Each number is 128 + 24 x the weight over its row's rms, rounded and kept within 0 to 255. Layers, rows and columns count from 0. The size above them is the row's rms in percent of the matrix's.

# layer 7 attention query, 128x128, rms 0.108, rows 60-63, columns 0-127
size [123 109  91  86]
[[159 120 140 148  75 147 109 132 107 117  99 173 157 156 131 141 120 132  93 116 160 143 102 140 123 156 128 134 122 102 111 124  93  97 150 143 136 112 100 110 132 165 131 150 102 142 133 151 115  82 108 149 108 152 154 101 150 152 138 129 144 150 151 177 125 114 162 100 106 119 140  93 140 115 122 153 176 135 111 166 106 121 177 126 176 113  86 128  97 127  89 110 141  68 144 118 112  99 132 127 135 108 133  88 184 115 109 137 193 129 122 130 117 122 120 128 133  84 147 134 157 140 131 132 115 150 123  94]
 [122 115  73 116 138 100 150 123 142 154 130 118 144 107  91 103 131 121 155 121 126 153 160  87 150 112  92 130 144 119 121 112 151  84  78 149 150 147 128 151 122 119 143 133 144 126  86 106 180 154 129 109 149 107 111 119  87 173 139 120  93 157 136 120 130 114 127 139 176 131 128 174 121 114 138 106  88  97 176 133 108 105 120 171  91 113 147 135 151 130 154 124 114 169 164 132 176 132 127 146 116 170 129 150  85 155 148 129 108 134 138 166 150 159 124 116 148 158 142 108 102 161 101 150 140 112 153 121]
 [154  91 126 112 143  94 150 151 125 100 102 134 164  88 111  66 145 101 104 142 147 128 129 124 116 150 115 100 143 132 134  93 137 168 116 174 154 147 150  87 124 127 127 145 113 110 120 124  82 139 143 165 103 114 147 106 132 171 141  61  96 133 117 139 107 100 173 116 123 139 102 136 128  79 137 146 131 125 111 111 156 124 117 121 149 137 119 130 132 131 177 108 147 127 133 122 149 185 166 118 109 125 145 108 161  99 157 160 136 114  96  99 121 131 184 150 120 130 126 134 102 107  78 127 110 156 107 142]
 [146  95 147 134 156 161 142 109  88 154 132 112 129 114 152 117 130 106 130 145  96 103 105 141 136 127 180 104 115  81 127 133 138 124 108 143  96 124 163 155 151 123  73 142 170 128 114 107 128 144 174 116 147 133  83 121 111  97 142 147 151 167 157 127 101 127 123 113 128 170 118 127 155 145  99  64 127 136 160  85 159 111  66 145  94 137 162 111 114 140 185 145 136 149 101 157 137 162 157 124 148 150  83 159 116 120 138 153 125  98 121 125 140 138 121 107 130 123 141 100 129 120 131 122 109 111  88 116]]
# layer 7 attention key, 128x128, rms 0.0991, rows 60-63, columns 0-127
size [141 113  74  84]
[[112 134 134 127  81 140 128 103 129 103  61 127 166 161  75 121 169 134 148 132 138 139 157 124 132 163 116 190 126 171 160 145 157 129 167 121 136 114 141 106 120 147 144 150 124 140 112 152 101 105 125 160 123 120 140 140 149 145 110 122 121 125 112 138 158 112 118  99 115 125 127 139 129 125 126 127 173 109 140 137 110 122 190 127 161 135  77 140 105 166 100  86 144  94 139 127 118 141  72  88 109 141 118 115 178 158  67 142 147 122 124 136 143 138 150 126 129  74 169 119 114 129 126 137 124 124 130 123]
 [141 106 118 109 168 119 140 159 131 144 149 125 106 113 141 105  90 119 140 123 122 124 124 131 131 101 120 101 134  76 109 119 141 120  83 146 113 129 122 149 126 108 120  96 140  99 129 103 155 166 124  90 139 128 107 101 110 117 113 137 132 110 151 119 108 123 133 159 148 128 116 139 141 119 142 133  69 136 137 108 147 131  78 148  99 112 184 103 138  71 162 154 113 180 134 142 150 124 142 193 140 138 131 132  84 120 210 114 127 145 126 127 103 129  85 137 135 199  95 123 134 132 126 109 161 130 148 128]
 [115 100 146 122 139 118 154 101 121 170  83 163 143 145 161 146 101  99 135 110 112 117 111 115 120 136 146 159 106 137  93 127 110 143 148 162 123 156 146 125 147 139 144 118 137 112  89 114 144  84 141 137 148 158 123 100 129 121  79 112 143 145  80 104 154 143 143 137 141 155 158 123 124  90 121 111 115 176 114 161 154  93 131 125 127 150 121 112 137 198 114 129  80 156 111 118 112  80  95 125 147 127 144  97 119 136  69 128  87 124 101 170 150 153 185 134 140 129 141  89 116 117 150 112 108 125 115 122]
 [ 97 144 156 154 151 110 114 152 111 155 188 131  86 106 147 160 102 131  82 144 136 145  76 149 135 110 117  90 152 119  92 110 100 129 107 103 103 121 112 171 141  89  84 143 180 124 139 113 141 156 136 117 132 161 131 117 115  95 124 149 126 110 134 111 107 100 112 128 137 150 129 136 120 141 123 105 147  97 131 131 159 126 123 105 145 130 173 131 148  89 128 167 136 151  96 168 148 136 206 168 151 138 143 130 119 111 163 132 154 133 123 118 127 107 120 126 124 146  76 126 155 103 133  91 118 120  99 152]]
# layer 7 attention value, 128x128, rms 0.12, rows 0-22, columns 0-127
size [111 101  94 101 115 111 104 116 103 100 110 111  99 114 105 112  98 117 119 103 104 110 111]
[[ 81 101 156 107 124 154 123 125 144 111 129 110 142 118 108 131 138 168 103 144 112  88 111 100  82 116  87 131 134 127 128 182 137 167 152 127 100 150 106 116 162 121  95 139 131 104 158 154 127 107 157 157 127 128 124 138 124  73 156 129 136 119 136 101 126 152 146 152 110 169 107 105 102 103  74  68 139 144 152 152 157 175 150 118 139 161 131 143 139 127 112 108 180 128  95  95 102 135 118  97 162 129 123 114 161 152 111 125 142 120 108 126 128 175 139 115  84  74 130 124 119 140 155 140 122 143 112 132]
 [145 159  76 137 125 169 118 170 128 160 124 111 141 115  92 128 115 138 143  90 122 133 127 170 127 139 117 122 165 119 132 108 166  69 123 112 172 115 143 101 113 136 140 131 126 129 117 107 139 159 144 122 142 132 134 134 137 118  96 124 102 152 113 135 114 165 153 201 104 102  90 132 170 117 161 143 123 151 172 122  99  91 152 148 142 116 145 126 113 126  97 147 120 117  98 167 115 168 134 157 105 133 125  71 104 118 136 126 120 148 101 139 151 115 143 127 136 144 141  95 125 155 130 150 124 122  43 117]
 [106 139 127 131 140 133 140 127 131 122 122 123 153 201 128 139 148 128 124 195 128  78 106 150 141 125 162 112 148 112 138 105 164  97 137 123 130 115 157 108 173 143  74 141 122 110 122 113 149 112 123 160 133 124 119 138 115 142 196 122 109 154  88 121 114 142 131 114 161 133 132 122 174 105 135 144 121 169 181 127 132 111 146  97 140 178 151 125 108 115 143 127 115 145  81 138 138 114 117 122 147 118 106 128 125 103 135 132 120 152  77 121  72  84 108  93 111 116 131 123 133 119 158 121 177 138  86 141]
 [132 134 118  98 150 160 173 206  99 134 115 138 151 127 125 149 131 178 110 142 118 121 140 156 185 153 140 118 146  90 163 123 134 148  81 112 164 142 139 135 118 139 136 160 124 127  78 127 138 121 100 131  95 143 171 150 138 132 136 101 137 172 146 130 129 134 129 181  93 141 134 137 100 134  62 112 109 144 120 152 151 138  95 150 120 141 112 105 103 126 144 160 110 104 117 167 115 131 114 135 127 117 138 113 103 101 126  99 148  95  92 129 113 154 132  89 106 126 122 147 100 143 153 132 121  71 104 119]
 [131 137 157 122 133 166 131 154 144 161 134 157 118 109 103 107 122 147 160  89 141 134 109 113  81  99 103 133 120 116 123  96 117 134 118 119 149 118 109 128 103 157 143 141 131 142 135 159 158 109  92 113 102 154 134 103 124 120 109 101 113 159 153 122 114 106 157 168  90 106  97 169 143 147 141  76 118 122 104 151 162 111 129 177 129 167 155 140 153 148 108 111 147 118 115 171 137 128 112 127 137 109 141 139 134 143 123 134 139 104  67 134 132 147 147  86 101 138 130 111 112 165 154 126  48  63 129 104]
 [111 141 111 122 126 114 142 137 138 101 130 162 134 149 155 145 131 105 135 157 135 105 119 148 159 145 205 118 149  99 130 111 121  83 105 152 152 166 102 119 112 136 149 100 123 135 144  93  89 152 142 103 133 104 114 169 144 137 130 177 151  79 102 172 165 129  70 102 136 102 163 142 132  99 133 170 139 142 147  92  78 127 147  99 130 119 110 144 126 124 118 134 121 129 155 178 137 137 125 147  96 137 105  81 112 123 111 129 125 152 110 124 140  69 112 128 165 141 110 161 137  96 115 109 121 126 148 137]
 [ 82 114 138 103 136 148 140 149  92  91 141 126 121 161 118 111 143 135 133 200  97 126 110 121 108 105 161 133 186 108 131 130 127 129 138 127 148 142 130 128 146 158 106 135 127  98 157  96 148 143 143 139 135 118  93 121 112 127 181 130  74 153 119 137 134  99 114 138 130 123 107 134 174 115  99 114 118 121 192 104 130 150 143 151 143 172 164 141 150 125 115 122 156 129  91 160 152 131  76 120 152  99 104 122 124 124 114 112 125 127  58 122 106 112 139  98 117 122 121 132 126 145 188 154 128  82 118 138]
 [143 203 128  93 112 127  92 136 168 113 132 129 116  99 114 123 133 156 173 125 119  49 134 135 159 127 154 116 117 107 135 117 114 159  98 143 163 163  75 133 132 110 148 154  96 114 159 118  95 114 166 110 142 118 125 143 144 110 135 154 179  97 133 151 164 127  98 149 113 132 132 145 128 117 121 130 132 193 110 140 145 126 136 111 121 102 117 154 123 131 110  97 129 131 136 153 156 143 130 142 102 105  75  86 107 114 135 133 133 111  90 161 137 142 124 184 127 150 112 126 112 129 137 124 101  93 140 148]
 [122  67 127 159 145  98 151 105 146 141 140 120 124 145 122 130 141 120  99 154 145 125 122  92  45  82  78 149 117 160 132 142 128 182 153 136  81 120 139 144 144 148  82 122 148 135 167 155 121 132 119 141  93 136 108  93 122 114 176 126 127 132 139 119 120 126 163 114 151 112 111 125 114 135 139 100 129  97 111 130 177 151 103 117 116 160 126 146 158 134 120 126 136 156  97  82 120 105 115  86 159 136 111 162 138 173 144 121 119 138 143  91 117 131 117 100  85 107 137 122 144 113 143 111 155 170 128 127]
 [129  84 110 145 162 115 130  90 140 162 123 145  86  99 141 105 113  37 130  74 129 160 119  89  91 141 135 112  93 142 112 132 135 101 132 150 106  98 117 130 188 118 107  91 123 139 116 123 126 140 123 124 135 118  95 100 138 138 124 159 164 123 157 116 104 145 125  94 127  75 146 115 155 136 141 126 119  80 142 138 109 138 142 104 110 118 128 140 157 111 143 126 114 171 169  93 125 144 155 129 140 147 151 144 118 125 152 173 117 166 131 131 149 112 138 150 140 146 125 124 180 129  86 110 151 158 136 141]
 [114 150 111 146 119 174 112 168 118 108 124 135 142 171 142 109 152  83 126 122 144 132 129 150 145 133 135 117 118 100 147 136 159 118 133 138 139 155 130 146 102 108 145 116 146 123 123 143 122 119  92 127 163 154 103 165 177 146  85 126  83 134 107 110 108 147 128 148  95 143 131 113 146  85 164 128 118 124 178 106  81  74 139 116 159 148 143 100 169 117 127 179 119 104  86 186 146 132 138 143 124 144 114 128 115 130 102 126  99  85  90  99 123 101 138 113 141 139 126 138 137 109 127 131 138 130  58  86]
 [158 173 133 135 101 148 168 129 147 154 135 141 122 156 109 145 103 145 129 131 144 111 141 158 228 113 133 137  98 121 128 111 144 112 112 144 117  85 136 130 149 163 133 129 118 113 125 140 104 110 150 105 175 130 157 154  84 134 100 121  90 116 152 134 111 158 121 116 150 138 124 124 124 113 144 165 117 175 121 168 120  89 131 129 145  97 115 121  96 115 123 142  88 127 144 152 123 142 143 168  77 118 148 114 113  81 130  91 145  43 125 128 138 120 108 134 125 148 128 130 133 122 136 139 134  91 107 106]
 [127  95 120 170 131 130 106  92 115 166 155 143 105 134 128  96 124 119 143 124 126 113 102  96  44  92  89 139 147 155  71 128 107  86 148 135 107 135 119 128 181 135 132 119 135 150 136 121 130 122 142 124 141 124  90  62  80 114 172 150 126 109 120 161  93 125 134 123 127 114  76 107 158 129 143 119 145 101 134 132 145 154 146 166 144 124 148 143 168 159 126  83 177 123 146  78 115 123 126 139 152 131 127 137 163 146 126 146 124 165 133 122 129 128 143 153 151 104 143 105 140 124 156 116 137 123 123 129]
 [109 148 168  97 126  77  92 145 139 103 110 105 127 106 149 137 124 131 154  72 126 112 149 115 139 174 120 117 103 121 153 100 138 152 128 103 140 132 120 147  74 124 137 138 134  99 113 126 162  81  86 144 160 176 140 123 156 130 134  68 102 173 141  76 131 114 167 143  98 175 150 113 139 150 107 103 138 159  94 149 168 115 111 177 129 147 141 131 112 125 119 153  98 109 117 116 133 119 127 101 147  97 122 118 131 112 145 151 124 129  81 133 109 137 141 129 120 149 109 113 116 132 185 129 121 148 136 100]
 [137 176 152 157 136 130  99 143 118  70 129 126 150  60 139 117 120 167 141  66 121 130 128 125 111 143 100 119 122 100 134 142 105 129 127 104 177 180 113 152  78 118 149 118 120 135 132 126 145 118  79 102 108 133 130 138 138 147 124 116 149  90 121 123 149 110 137 155  89 134 149 135  91 159  94 118 139 135  76 127 137  99 106 147 125  99 121 157 132 142 134 109 132 120 149 136 122 105 128 126 138 166 163 138 161 121 124 106 140 148 159 173 130 170 137 106 137 139  69 119 114 121 131 120  81 162 163 106]
 [112 149 151 143 151 120 110 128 124  99 128 130 145 132 160  84  97  96 136 111 132 142 117  99  93 138 159  99 167 101 125 121 148 104 176 118 156 114 133 130  73 173  87 118 101 119 125 129 162 118 111 132  99 131 152 148 169 154 149 127 109 173 119 119 130 107 131 139 140 107 113 122 178 125 109 100 141 130 156 138 129 104 120 107 143 166 163 127 108 140 126 181  99 136  78 134 140 124  98 113 162 176 125 136 134 121 124 111 141 167 139 107 124 117 152  87 139 115  97 134 115 111  99 139  87 201 105 111]
 [127 177 146 144 138  92 143 152 124 102 126 131 142 151 128 170 134 125 161 150 156 159 148 158 190 105 132 125 104 131 160  70 123 129 136 132 150 116 168 109 109 163 105 148 138 121 122 126 162 132  91 103 127 135 130 136 113 136 120 100  76 173 147 129 120 112 109 104 149 124 138 139 131 157 136 169 118 128  97 100 134 131  95 141 135 143 129 104 134 115 143 145  82 143  67 157 142 118 117 139 120 129 134 151 134 117 117  86 127 106 100 109  84  87 101  75 118 167 113  99 131 132 163 155 125  87 152  94]
 [152 116 117 113 119 123 109 102  60 107 143 130 143 144 169 151 146 131 103 151 110 162 131 123 146 127 126 132 115 116 117 162 105 149 134 108 113 161 136 134 119  76 160 144 133 155 132 114 141 158 109 169 138 115  94 142 147 123  88 122 134 164  97 150 126 112  98  74 137 133 152 123  89 137 118 180 134 121 104  76 114 135 115  93 114 119 102 118 165 127 134 144 131 119 102 104 139 101 143 126 112 155 102 163 128 146 134  90 109 171 186 101 112  53 120 146 112 136 125 152 159 107 130 146 143 149 171 124]
 [164 126 119 127 100 150 107 105  83 155 134 129 100 126 139 102 125 107 159 147  93 151 112 140 101 136 198 135 159 129 114 124  90 116 124 159 180 142 140 125 160 104 137 126 132 141 112  65 145 143 136 125 117 117 136  98  90 140 161 128 125 119 110 157  94  97  88 122 115 129 148 133 116 154 161 130 124  81 152  82  91 141 129 194 144 117 149 126 152 139 122 100 189 123 137 128 130 143 118 123 135 112 149 124 130 114 125 135 132 162 127 148 109  84 131 137 172 156 139 130 130 162 146 112 160  75 144 132]
 [120 183 146 171 136 114 118 113 118  94 109 121 155 137 156 166 133 144 121 137 142 129 160 125 169 153  91 138  98 141 141 114 105 159 121 108 128 163 141 152 134 137 133 116 148 150 118 115 131 110  92 111 124 115 132 131  88 175 148 138 128 115 148 144 154 135 109  85 149 142 150 110  96 137 107 137 125 123  77 137 162 135  93 161 122  68 103 133 111 139 169 101 125 152 178  74  95 104 134 121 132 140 162 126 159 104 117  97 124 108 172 139 126 143 108 115 142 122  87 126 146  79 155 126 129 114 181  96]
 [136  75 127 122 123 127 121 126 132 175 135 147 140 150 143 127 102 104 131 152 125 176 118 109  90 111 138 136 177 159 135 120 124 112 165 144 157  74 129 118  84 107 122 127 126 112 132 137 125 137 142 145 146 142 123 129 129 120 110 111  75 147 144  89  96 161 111 128 135 131  81 124 136 105 159 123 135 113 151 127 105 116 146 149 127 140 135 112 110 125 140 206 122 112  78 122 107 167 122 142  95 103 155 120 117 106 109 177 119  91 135 126 124 121 115  68 145 118 192 121 137 164  95 135 170  96 112 147]
 [130 139 138 115 151 114  92 124 163 144 144 148 130 107 122  93 127  78 174 119 112 116 112 108  65 140 172 121 134 110 114 113 133  97  97 127 184 114  86 150 109 155 132 148 100 143 126 137 138 121 137 129 119 126 116 104 150 125 128 158 165 114 125 139 122 101  96 113 124 100 131 171 151 151 156 112 143 160  90 136 152 159 142 116 133 114 115 161 126 154 108  95 154 144 130 146 173 121 112 126 106 144  98 111 134 153 111 145 139 174  50 144 133 102 165 126 121 122  97 123 122 176 141 113  74 114 141 163]
 [121 139 135  86  96 121 156 156 134 119 117 109 130 106 120 164 132 165  83 155 163 123 157 156 144 131  86 143  94 124 135 154 120 175 120 130 115 156 144 131  94  96 168 147 162 143 136 149 122  93 131 113 144 170 152 135 165 105 113  82 121 130 142 135 123 138 146 116 131 180 160 124  64 123 166 145 133 139  69 124 150 136 119 120  89 132  96 108 124  99 128 120 135 107 157 136 139 102 146 139 103  98 162 111 131 133 102 146 123  47 139 117 145 121 130 138 116 154 144 146 127 129 118 115 164 111 106  94]]
# layer 7 attention output (transposed), 128x128, rms 0.123, rows 0-22, columns 0-127
size [104 102  98 105 122 115 108 125 110  82 124 110 113 123 109 108  93 120 113 105 123 100 106]
[[173 170  87 142 157 151 124 119 156 104 146 112 145 123 154 111 107 128 128 104 161 160 153 117 152 108 157 142 121 118 127  96 139  79  88 108 140 123 148 159 103 101 147  99 146 135 144 150 135 100 110  99 132 135 129  87 116 140 117 132 111 106 132 148 127 139 105 152 164 114 136 171 132 126 184 164 110 116  86 137 143 107 114 145  90  97 146 117 153 102 163 158  86 168 149 115 169 106 138 157  96 137 117 127  62 111 149 109 102 161 127 100 107 113 111 168 131 155 100 102 130 119 120 113 138 108 138 144]
 [141 128 159 147 111 115 131 119 136 107 139 135  81 116 161 183 138 120 104 166 146  97  93 134 131 118 117 136 141 149 149 169 116 194 129 111  80 136 101 136 120  99 127 160 139 127 175 128  97  99  89 131  98 151 127 151 117 143 137 128 178 131 112 115 135 155 125 111 119 119 105 117  77 181 118 140 175 122 138 117 104 151 110 116 129 169  75 157 105 113 134  96 127 132 108 100 135 134  98 124 151  81 128 154 172 123 127  94 140 131 159  78 129 124 138 111  91 135 136 136 117 144 101 132 115 160 143 144]
 [139 129 102 121  98  89 109 126 156 180 135 156  93 108 112  91  97 158 160 170 144 111 154 103 116 149  97 171 162 159 137 123 146 162 126 152 134 116 138 142 111 109 161 135  88 125 148 123 120 111 112 143 102 160 118  92 162 181  95 166 109 118 116 114 149 121 125 134 121  89 144 128 111 132 150 162 111 169  97 137 100 112 137 172  99 122  96 135 132 168 130  89  81 152 150  89 133 122 101 114 113 145 164 150 157 142 121 147  91 132 153 103 147 117 119 119 116 161 148 115 108 146 110  90 145 120 123 125]
 [146 116  99 124  98 135 125 149 174 104 130 150 117 149 116  83 137 116 145 127 118 118 118 105  85 133  86 156 146 165 114 184 101 127 145 112 127 159 134 113 127 113 132  75 111 134 121 130 120 141 144 110 125 143 137 134 146 113 108 132 142 147 125 124 111 100 124 115  88 112 131 127 121 166 181 142 154  80 157  98 111 169 185 140 116 113  82 150  80 128 135 132 141 140 152 102 170 116 127 102 130 100 100 105 128 161 117  93 117 168 161 131 182 107 119 114  95  84 144 135 136 132 113 166 168 152 142 135]
 [145 153 111 127 144 152 123 147 125  68 112 127 107 137 142 146 181 135  84 122 100 148 105 142 120  80 164 166 144 119 132 140 113 114 126 131 112 115 113  98 125 127 115 124 153 130 126 107 104 136 136 112 109 122 120 174 143 128 160 120 123 140 106 153 145 124 162  78 113 195 137 125 133 149 177 159 137 118 155 114 115 156 165 104  86  83 127 118 115  99 144 133 122 117 110 121 163 108  87 150 130 157 104  93 131 116 116  59 130 136 177  91 134 114 123 139 123 147 134 152 102 118 107 167 144 176 124 149]
 [119 114 165  96 147  85 139 136 132 161  98 130 123 110 117 122 108 114 144 178 128 120 128 133 107 128  94 101 126 152 122 166  84 156 160 155 112 121 132 130 114 154 115 143 131 131 133  79 165 114 134 150 159 136 117 103 116 123 133  88 136 125 160  74 148 146 143 142  95 106 124 103 145  86 128 114 100 124 102 132 151 115 124 158 154 203 126 131 115 135 112 115 108 178 129 136 114 153  99 101 163 103 142 129 152 157 131 164 109  85 136 154 139 149 161  71 103 118 135 137 143 116 169 130 124 157 125  74]
 [215 159 114 108 121 107 107 132 136 147 117 165 111 123 152 104  84 107 106 125 143 124 118 120 130 123 132 123 150 131 108 113  86 119 108 155 122 119 134 120 103 131 131  83 101 136 116  95 108  68  95 138 133 157 136 131 158 187 138 154 125 138 146 146 135 129 159 108 125 118 150 114 158 159 186 161 161 167  68 156 128 123 161 118 122 122  95 138 112 144 151 112  84 146 140 102 151 122 120 146 131 138 153 109 145 102 135 111 123 121 149  66 126 117 138 129  97 174 128 128 148 122  98 113 132 141 126 105]
 [124 100 139 130 125 144 144 150 127 113 122 121 109 126 134 160 139  97 108 168 138 162 121 132 125 120 108 111 148 161 128 150  94  94 156 128 101  80 166 128 107 106  88 128 170 151 135 119 136 103 110 159 136 127 139  74 146 131 110  70 159 124 110 122 112 155 108 127 105 151 146 134 122 119 157 132 138  85 133 124 115  86 163 145 130 174 118 117 112 121 160 171 127 160 132 114 116 143 121  92 176 110 132  82 157 159 114 131 146 140 135 134 123 107 156 128 125  78 151  93 135  87 135 140 150 185  85  84]
 [157 155  99 149  89 166 123 106 127 121 105 124 167 131 110  88  86 157 119  86 116 125 123 138 145 147 153 137 103 107 128  88 164  84  94 125 183 156 110 123 125 103 171 166 125 104 104 146 121  99 137 132 106 154 129 139 128 162 116 156  95 140 124 156 139 117 127 126 171 140 143 128 120  94 135 171 155 133 113 153 128 113 164 131 112  78 145  93 142 177 123 120 142 101 136 161 110 117 133 172 128 168 146 118 119  86 115 129 142 107 107 101 105 156 122 151 156 145  92 112 118 130 117 112 101  87 128 159]
 [139 151 145 111  74 147 139 100 111 119  78 129 150 113  96 151 161 132 121 150 124 127 178 158 165 125 111 170 108 142 165 130 134 165 157  99 159 129 124 123 148 155 154 165 119 129 102 159 118  99 131 160 119 128 136 174 122 114 131 138 106 104 141 131 152 147  88 122 116 137 116 121 109 106  72 127 131 118 121 130 132 109 147 114 154 135 119 139 131 175  76  70 165  71 118 147  93 139 106 105 144 157 138 146 156 122  85 166 129  77 125 133 116 136 118 142 162 107 131 149 119 132 138 137  98 105 112 109]
 [156 105 138 131 139 116 107 127 167 131 145 173 117 126 119 129 132 111  94 147 141 116 110 113 101 118 150 131 146 138 111 144 138 173 115 125  74 153  78 134 111 129 156 138 135 152 164 107 169 153 138  99 124 165  95 127 106 153 152 133 154 103 151 171 145 145 158 114 110  96 145 105 143 139 135 123 112 162  88  88 124 181 129 130 131 148 125 158 133  69 111  93  79 128 130 114 114 139  89 129 114  95 137 178 163 159 139 126  94 148 163 149 120 116 126  95  93 126 154 106 102 147 116  96 120 111 167 130]
 [ 51 116 101 151 128 118 119 126 125 139 133  98  72 119 128 111 144 137 156 167 143  99 128  99 102 145 118 135 142 140 118 147 137 140 164 139 123 142 122 139 143 129 128 171 152 155  87 139 152 167 118 165 130 101 103 136 137 120 111 122 176 130  86 101 128 117 120 108  81 111 125 135 126 167 102  72 142 118 151  94  94 140 148 137 137 171 108 180 124 130 140 138 105 117 110 123 140 144  85  78 141 133 124 138 131 167  97 149 145 147 135 129 161  93 159 126 112 110 139 134 133 114  89 131 173 157 163 150]
 [117 141 124 133 118 131 143 120 103  99  82  97 156  97 115 150 167 142 139 121 156 168 163 135 165 105 174 144 124 123 185  88 153 111 113 128 137 119 149 126 143 123 137 148 126  86 142 140 101 103 116 142 116  99 146 162 131 163 133 168 107 135 130 102 136 125 116 122 162 178 142 174 132 101 133 111  83 157 100 152 145 119  79 107 101 122 107 123 147 113 122 112  99 138 111 144 142 124 107 125 104 165 136 136 100 106 146 104 134  78 101  86  94 125 132 163 155 184 112 144 126 121 126 118  98 145 121 175]
 [143 114 135 116 113 122 133 138 128 124 171 148 130 136  99 148 167 113  96 133 103 142 124 120 122 124 132 167 130 158 150 165 148  75 136 142  91 101 135 126 113 131  99  96 105 160 144 132 116 151 155 120 109 110 127 128 149 123 138 120 136 133  91 179 117 105  96  93 149 119 130 166 134 124 139 152 159 131 190 108 111 130 163 116 100  87 133 116 122 145 134 124 131 113 149  89 137 129 148 140  87 155  87 110 127 147 102 100  88 213 185 133 115 128 123 108 135 107 173 101 123 152  95 139 150  85 119 127]
 [109 120 129  93 172 136 150 140 129 101 122 121 162 169 101 149 182 128 109 124 144 165  84 126 135 125 146 162 134 153 120 166 128  70 151 153 102  94 148 118 122 136  99 118 156 107 154  98 131 170 155  74 137  75 135  98 121  88 107 110 139 132 142 122 135 116 142 107 144 140 132 156 121 110 162 139 126  99 157 125 140 125 118 101 129 121 144  95 107 118 112 123 153 103 121 131 149 142 146  96  89 107  52 110 102 155 144 120 116 146 101 155 160 132 111 123 153  97 164 149 147 128 170 150 131 129 109 129]
 [151 137 130  80 147 106 125 127 138 151 109 141 118 134 108 116 139 136 121 136 115 113 124 143 161 161 135 177 137 168 137 128 135 153 101 184 112 135 153 119  96 133 160 159 120 121 125 108 100 135 104  95 124 118 129 127 115 104 115 119  92  87 147 134 161 146 178  81 148 120 130 158 124 141 169 170 126 129 138 103 118 127  99 144 103  67 134 114 148 156  93  79 126 125 149  98 120 169 109 135 103  87  93 154 144 148 109 129  75 141 156 124 153 143 108 104 134 160 160 142 104 142 139 138 131  68 152 109]
 [120 125 117 136 118 102 119 110 126 162 137 160 125 155 104 103 110 136 131 135 105  95  87 109  92 162 129 131 151 130  69 140 147 143 127 176 144 137  93 110 146 177 104 134  89 138  86  87 101 149 159 140 113 124 121 143 164 167 137 123 158 152 106 121 144 105 168  79 119 140 126  96 138 155 124 130 202 150 159 122  96 125 189 118 121 118 109 146  93 165 140 118 123  78 143 114 134 128 127 120 139 138 145  93 175 129 114 133 144 142 140 129 163 131 128  94 107 118 153 131 108 141  89 112 144 130 120 127]
 [133 101 130 148 125 114 131 107 126 156  94 150 191 140  72 117 142 107 147  58 112 120 143 123 119 161 111 139 132 127 122 115 128 148 144 128 125 133 140 126 124 153 125 118 105 117 135 117 134 152 156 105 134 108 128 123 104 119 101 125  98 170 149 135 133 112 158 156 154 112 115 116 160  90 108  68 105 161 109 163 132 128 138 167 159 164 140 129 111 117  91 136 121 110 109 145 121 125 149 134 126 118 144 129 183 127 152 167 147 101  68 198 129 184 142  95 119 116 157 117 136 159 109  93 117 101 112 116]
 [152 112 143 110 106  94 116 159 117 108  90 147 126 128 121 166 152 132 143 117 115 135 138 123 131 128 116 113 145 117 172 125  99 116 136 124 126  85 138 116 144 162 117 104  87 110 139  97  94 128 105 157 151  90 151 162 165 132 143 128 139 160 167 120 132  94 119 142 106 175 140 109 125 141 108 101 115 177  86 145 139 135  92  82 147 152  91 156  95 101 117  72 106 148 125 122 148 126 119 102 142 174 119 107 170 125 136 160 172  91 123 123 106 119 127 129 133 149 142 179 128 155 128 128  82 172 108 109]
 [ 84  97 116 101 139 137 122 142 128 161 172 115 157 139 108  92 117 133 151 129 149 141 109 117 107 138 148  93 124 134  76 139 156  82 127 147 157 146 126 119 165 152 102 127 106 104  97 117 134 203 171 118 134  81 134 108 139 102 119 152 154 147 122  81 107  97 119 127 134 149 124 170 138  87 125 126 110 125 138 136 146 112 137 102 115 123 147 117 126 126 118 145 134 140 108 138 147 126 194  98 114 152  93 122  70 132 162 157 120 128  85 151 159 119 125 141 147 101 137 138 167 116 141 101 159 105 107 152]
 [132 145 106 124 144  79  95 123 119 133 116 122 116  89 158 146 111 136 137 119 115 136 138 134 128 120 160 105  97 117 138 132 120 158 103 105 125 192 101 120 126 142 167 138 109 145 138 131 128 145 110 163 124 138 131 178 142  95 132 137 132 130 117 182 133 145 155 123 129 120  95 100 123 185  86 144 148 154 163  98 111 153  67 127 123 126 137 183 133  67 115 122  81 141 173 120 126 107 105 149 104 155 172 149 113 117 103 120 129 120 146 114 114 125 123 138 109 163  97 118 101 159 105 108 122 117 186 145]
 [145 132 124  97 161 114 158 156 116 128  84 145 114 114 122 181 162 127  89 153 105 163 127 157 135  72 108 150 148 124 143 111  94 152 104 177 100  73 145 114 119 115 114 124 177 107 137  96 115 116 123 139 151 111 133 130 119 123 134 113 108 123 137  99  97 152 155 101 131 197 134 122 109  91 133 150 107  94 166 161 153 118  92 155  94 141 152  91 126 131 163 130 135 153 137 129 118 126 131 139 163 142 141 115 123 110 153 116 100  98 170 117 106 124 137 114 135 171 126 139 102 114 136 141 112 163  91  97]
 [133 108 110 174 146 143 115 152 151 109 167 114 143 135  95 107 137 120 159 110  91 118 109 121  93 102 127 102 121 107 111 138 143 100 117 111 138 120 102 139 121 121 113 107 139 146 156 128 195 172 155 127 128  96 110 102 101 143 137  94 153 103 103 143  91  95 113 159 133 121 114 124 163 122  91 104 118 128 159 109 122 172 161 114 145 160 178 117 153  78 172 180 107 161 127 128 142 106 123 148 108 135 124 123  76 135 140 119 143 178 119 170 126 127 109 109 126 105  89 101 134 131 121 116 133 134 173 151]]